config = dict(
    init_std_up=0.0617,
    grad_clip=1.0,
    warmup_steps=200,
)
Each number is 200 + 30 x the weight over its row's rms, rounded and kept within 0 to 999. Layers, rows and columns count from 0. The size before them is the row's rms in percent of the matrix's.

# layer 6 attention query, 96x96, rms 0.188, rows 0-95, columns 0-31
085,192,186,243,165,234,241,188,186,202,218,168,188,194,192,179,185,229,159,186,239,191,197,198,133,216,194,151,164,258,204,231,223
089,211,142,266,230,163,202,220,202,224,158,193,177,168,246,205,220,156,203,209,198,241,179,162,246,188,188,164,177,210,154,220,215
093,183,231,165,225,179,185,207,216,246,198,163,262,258,234,275,221,175,167,221,203,142,202,185,213,207,215,210,183,142,189,175,230
091,203,193,165,168,223,204,210,149,189,253,220,205,208,186,206,188,221,211,190,188,219,190,248,206,201,203,215,209,248,168,206,242
087,164,222,176,162,230,198,194,220,174,172,201,148,159,230,205,217,215,170,185,216,170,205,176,227,259,183,207,262,118,221,186,162
084,148,223,233,180,173,200,192,159,128,237,220,224,188,184,221,236,174,187,172,208,206,241,202,172,228,191,170,188,193,212,194,208
095,214,212,234,206,171,154,175,202,199,188,232,202,184,212,242,181,253,206,206,190,229,257,247,173,181,192,138,129,140,200,220,200
090,189,198,231,182,190,229,184,199,193,214,150,173,158,148,243,158,214,241,187,197,204,200,196,197,190,155,264,180,214,142,168,180
078,213,219,219,168,185,195,239,261,179,211,207,250,140,193,244,218,175,224,269,260,241,181,167,218,211,171,213,217,226,153,249,225
083,159,206,180,218,189,188,181,263,235,216,211,257,280,217,166,166,202,208,154,209,183,216,199,200,163,192,241,198,238,193,223,252
090,210,167,167,183,243,171,209,138,169,214,227,185,150,229,221,227,220,214,198,255,217,247,213,176,232,220,253,185,207,215,155,216
082,247,246,243,219,115,189,245,191,171,209,232,175,183,245,216,211,239,193,205,148,210,170,232,190,205,173,174,170,221,216,148,167
086,233,182,163,209,198,229,230,210,174,165,209,185,260,169,186,250,212,278,179,194,244,206,206,205,160,211,163,216,224,156,276,202
084,152,175,161,184,222,198,173,249,240,187,204,175,197,187,192,191,209,168,196,222,158,213,164,227,223,175,166,221,181,224,197,206
086,167,232,154,183,192,168,177,192,195,184,154,176,186,188,181,229,210,158,181,230,213,199,194,199,141,271,188,227,252,217,185,173
087,192,236,189,210,208,181,242,196,240,181,254,180,187,241,156,191,180,232,169,230,188,203,253,212,218,250,218,180,232,168,206,236
083,183,157,194,174,185,255,157,212,167,123,212,210,217,283,202,274,205,208,221,208,210,209,181,229,194,234,223,222,172,166,203,192
094,241,208,241,176,215,178,192,239,204,259,182,125,175,229,177,208,172,183,191,271,206,174,176,172,177,157,201,183,192,179,167,187
080,184,217,170,201,183,237,217,194,205,132,212,208,150,208,207,202,134,200,185,199,196,197,248,201,189,204,200,231,268,208,210,192
087,203,142,215,179,223,204,177,221,183,226,185,187,196,221,231,184,209,229,214,199,180,216,238,208,125,172,163,220,192,286,137,129
093,204,226,163,170,195,236,264,264,146,205,184,221,187,171,230,175,201,238,216,203,180,152,212,186,228,188,166,185,220,224,182,233
086,263,165,209,206,182,183,261,203,137,190,255,200,239,239,164,209,191,198,229,175,240,240,211,194,159,212,283,205,181,224,233,212
075,193,186,215,177,177,193,168,204,175,188,203,180,231,168,172,235,185,195,223,210,219,205,234,209,168,150,196,182,149,189,168,183
085,195,245,222,246,187,211,196,200,228,163,190,235,169,240,190,186,192,221,196,177,175,209,202,202,206,162,227,225,182,211,240,192
095,161,181,255,184,221,251,297,231,217,198,234,170,189,244,212,177,206,200,182,229,230,233,222,222,222,202,193,126,180,249,175,220
095,185,227,194,226,159,199,200,198,149,197,262,204,215,181,201,172,209,205,234,197,147,216,215,197,201,185,174,161,185,186,164,251
085,172,194,253,240,181,220,201,237,174,222,172,206,231,153,218,172,240,185,175,206,156,163,185,172,192,197,221,203,224,179,250,209
091,184,199,145,178,221,224,198,204,186,168,255,235,232,268,195,215,234,212,271,197,190,222,175,208,248,191,176,181,223,180,179,181
087,231,129,206,150,171,210,226,234,158,196,201,188,176,209,166,188,237,202,199,200,261,232,196,217,154,254,212,229,192,212,197,225
086,221,245,182,174,236,183,193,168,237,184,223,200,194,214,197,195,163,166,223,152,199,188,259,175,215,245,241,187,213,288,156,193
091,200,197,178,108,179,192,207,189,264,179,209,167,207,205,169,208,189,214,215,191,125,192,234,166,180,200,217,207,171,156,233,172
084,189,214,148,189,202,198,208,223,192,172,183,211,153,136,193,174,201,184,261,235,209,238,232,202,200,244,208,166,207,196,228,154
095,143,211,208,189,200,246,198,282,227,204,152,187,173,183,205,148,217,260,233,239,190,235,211,209,254,194,195,227,211,195,196,235
087,175,236,189,249,199,249,204,181,207,198,196,268,201,168,259,187,206,223,213,195,207,222,192,208,147,236,222,214,226,163,250,180
092,206,204,176,140,172,158,181,205,151,162,250,171,165,223,158,204,222,225,198,185,208,174,211,202,188,173,174,244,286,174,191,242
090,165,213,170,207,151,241,142,218,219,231,182,208,185,212,146,169,219,149,197,195,233,190,237,191,193,214,161,201,128,202,203,203
099,249,257,236,191,201,227,183,184,185,248,215,211,152,239,217,179,225,199,164,227,155,202,197,221,169,191,205,254,210,267,160,169
096,131,179,155,196,198,235,184,202,168,217,230,265,212,161,210,189,226,171,210,225,224,233,204,222,237,215,184,157,168,186,223,132
090,191,152,192,218,234,206,233,217,212,163,186,234,203,218,238,242,251,190,198,209,150,224,185,177,252,132,163,176,159,194,220,245
099,206,191,204,234,180,202,217,161,175,250,224,276,179,241,217,214,226,226,244,215,210,195,174,239,169,194,222,244,224,211,171,129
076,236,234,185,191,190,177,153,188,146,215,185,226,149,180,222,203,237,232,170,216,230,232,219,190,171,181,226,239,199,190,200,217
084,176,236,251,237,215,250,202,204,185,185,192,218,239,187,223,249,176,267,221,176,230,174,226,280,177,214,192,237,177,199,233,199
082,235,213,183,190,222,157,174,165,172,183,220,187,163,259,222,169,188,212,212,208,193,183,209,154,158,218,204,211,166,150,210,182
097,234,238,217,219,276,214,137,186,234,191,216,181,190,180,200,156,162,236,206,134,177,169,231,191,158,159,221,196,255,195,163,181
088,187,180,133,135,150,181,221,202,206,160,217,180,170,131,194,180,207,171,204,185,175,170,223,164,205,181,189,234,146,152,148,220
087,191,256,198,216,145,220,230,151,153,224,215,214,226,205,245,192,213,197,206,139,226,110,247,189,255,166,215,188,201,187,154,217
096,204,195,206,234,238,186,112,199,172,193,212,226,222,209,171,187,172,195,204,190,185,222,245,196,241,195,161,227,227,167,202,215
094,203,238,137,192,203,200,174,177,226,190,172,201,160,143,227,189,231,172,184,201,154,214,210,238,162,250,189,238,263,222,201,197
101,164,151,191,197,185,210,204,174,222,181,203,195,189,183,167,171,192,180,141,202,152,229,191,199,133,195,209,216,201,254,191,122
094,238,185,262,229,195,182,231,203,189,213,222,184,174,167,194,212,249,230,218,259,218,154,173,222,203,219,162,211,214,215,206,210
095,191,206,168,210,181,250,224,170,153,221,247,241,177,169,179,228,185,189,191,218,164,178,255,216,144,201,220,270,217,197,212,208
092,185,105,192,206,172,232,188,171,157,192,173,213,204,224,223,229,197,199,235,198,160,227,251,235,222,178,195,186,211,210,207,198
102,192,187,185,163,203,234,219,178,168,164,164,144,178,221,124,209,253,252,233,204,236,192,229,255,205,198,246,197,231,246,210,186
095,196,132,160,260,201,228,219,236,149,200,222,230,240,236,196,177,182,215,213,206,239,195,130,235,194,212,214,276,183,222,202,245
101,248,230,151,168,189,199,199,227,193,186,171,240,225,154,190,151,238,192,234,145,189,178,180,182,118,177,240,226,219,201,169,212
093,171,211,188,179,189,263,159,236,245,231,187,198,163,197,200,203,189,190,173,213,173,196,201,221,175,212,167,195,214,250,179,212
092,200,207,155,217,195,148,180,158,248,134,194,167,179,280,167,227,215,228,165,209,220,128,145,218,239,208,205,227,171,201,218,214
087,197,198,209,195,173,232,207,210,211,245,232,169,189,192,208,168,239,200,181,202,245,214,161,186,195,206,223,134,143,258,219,185
096,164,172,186,249,215,261,217,183,257,203,214,183,179,194,188,185,174,155,166,209,217,252,251,157,174,176,258,209,235,212,148,163
084,223,208,154,193,196,259,196,202,188,139,234,229,205,205,157,264,196,209,211,207,257,180,228,218,191,232,245,237,222,173,213,256
077,165,229,227,176,206,224,290,166,224,207,180,217,198,202,209,159,200,199,196,252,207,217,179,172,186,203,228,160,176,195,220,201
078,179,148,228,204,229,196,167,248,248,224,213,190,180,234,227,204,181,156,205,161,188,217,222,191,189,184,211,179,232,171,174,199
091,181,240,251,251,165,222,156,182,149,236,180,221,185,193,161,191,182,149,186,196,173,204,216,180,204,219,213,173,231,166,243,200
089,200,157,173,205,252,191,190,171,185,237,156,144,250,176,202,243,211,183,157,244,215,160,248,184,142,224,172,261,202,214,178,175
116,226,151,250,178,182,164,165,210,153,196,237,222,144,170,196,233,231,217,227,206,193,243,198,195,199,186,207,189,210,191,149,180
121,228,178,162,246,206,206,232,183,209,125,205,200,198,256,156,204,211,180,170,208,210,216,224,215,193,249,212,207,196,223,215,228
122,234,248,216,200,207,207,193,173,143,189,158,213,213,197,180,185,153,157,144,239,145,217,252,189,251,245,226,181,249,212,239,184
116,225,223,230,212,178,231,247,201,235,176,199,226,234,128,213,213,171,215,179,145,212,191,231,163,154,189,178,244,198,216,207,214
113,229,210,156,193,212,228,196,227,175,226,164,205,192,193,200,247,206,200,162,155,214,176,173,186,239,183,288,194,207,212,158,185
121,229,210,180,206,201,177,207,241,165,191,180,174,202,184,186,170,222,161,202,171,162,133,230,210,249,212,193,179,173,173,134,222
125,219,221,161,225,197,147,188,166,181,241,248,137,155,213,211,175,155,191,138,228,234,202,197,129,186,200,166,170,169,196,166,198
120,210,194,194,196,142,179,272,226,250,199,128,187,191,189,223,234,230,173,236,217,184,204,210,224,206,222,195,148,196,258,227,170
118,209,225,235,197,213,231,168,195,241,184,168,178,244,165,208,199,182,213,216,237,242,237,247,230,182,195,190,216,156,243,166,153
119,176,231,236,174,158,189,182,126,172,228,176,172,145,178,214,217,208,192,196,195,158,143,227,214,164,205,153,202,207,194,173,218
124,211,269,146,186,193,214,248,216,214,251,224,184,189,171,230,148,180,215,233,242,215,156,211,231,182,207,226,192,199,194,204,171
114,202,221,187,224,170,232,269,163,192,231,234,201,169,229,176,261,159,147,213,199,185,173,208,167,157,207,231,183,213,194,216,177
120,174,242,222,230,181,252,294,181,178,144,254,178,197,171,193,248,226,252,154,278,215,192,187,193,268,237,207,201,197,198,141,179
113,179,223,164,199,285,178,195,265,212,218,176,187,193,194,212,181,211,229,196,199,172,190,238,252,206,189,193,222,245,174,157,218
121,183,179,162,235,246,202,189,189,216,187,243,152,197,213,198,220,208,177,249,227,234,244,220,216,217,225,235,209,185,195,212,179
104,242,218,225,205,243,216,182,185,181,208,178,158,195,210,214,240,220,204,206,156,151,150,233,202,209,179,211,227,175,243,168,143
122,187,242,131,173,161,197,194,215,235,174,186,214,140,215,194,178,205,212,218,187,213,179,156,253,180,202,216,186,149,200,203,198
118,232,145,220,194,203,199,191,164,204,138,168,141,220,202,255,182,170,146,198,187,229,172,179,229,232,220,204,218,168,197,168,209
120,171,211,275,232,212,220,159,229,236,190,176,244,175,279,209,182,182,177,169,176,105,195,140,246,245,214,177,197,231,152,186,196
117,240,170,208,157,220,209,202,167,203,282,253,204,213,241,122,161,203,175,207,201,223,166,234,234,202,196,140,196,192,233,239,208
127,214,184,182,177,191,193,188,146,195,176,146,196,228,202,233,168,227,233,190,175,150,193,190,156,190,158,180,231,174,194,208,198
113,192,162,236,220,185,166,209,174,186,233,201,191,165,193,164,190,189,219,172,182,193,201,189,245,249,211,165,208,167,209,183,204
119,187,159,187,185,223,210,253,222,171,220,190,217,227,242,205,165,269,219,198,138,188,181,186,201,210,223,253,205,225,240,164,205
114,195,191,210,178,177,211,209,224,201,203,171,199,163,246,205,190,147,195,242,189,199,236,193,222,216,201,211,267,148,206,207,252
115,200,161,222,165,130,180,193,216,203,207,182,199,234,182,146,172,183,144,248,228,169,200,219,233,230,200,227,232,201,228,189,182
115,253,161,215,232,207,170,163,235,168,206,177,200,179,198,158,245,197,160,213,195,242,149,160,214,198,214,164,176,164,148,192,169
122,223,227,194,188,223,246,180,215,212,236,228,171,229,245,266,221,222,232,205,189,217,226,210,199,183,186,181,189,82,178,244,234
123,212,168,210,202,223,248,188,230,220,200,205,186,232,172,226,224,165,187,209,172,250,209,149,199,265,188,193,172,209,237,171,209
121,184,172,205,248,135,300,197,174,265,213,220,180,153,213,173,196,223,232,165,141,191,210,184,165,200,182,212,168,189,201,176,159
122,177,170,206,190,227,266,226,163,208,242,178,189,234,194,210,207,208,118,178,196,158,180,175,220,119,241,219,179,115,207,201,206
115,190,198,190,184,193,213,155,209,160,184,188,197,224,202,192,272,228,224,218,224,209,199,215,224,220,212,237,203,226,226,258,171
116,233,162,206,167,199,233,225,179,196,218,167,200,206,248,217,195,229,216,150,213,166,208,170,197,198,193,231,215,241,172,203,197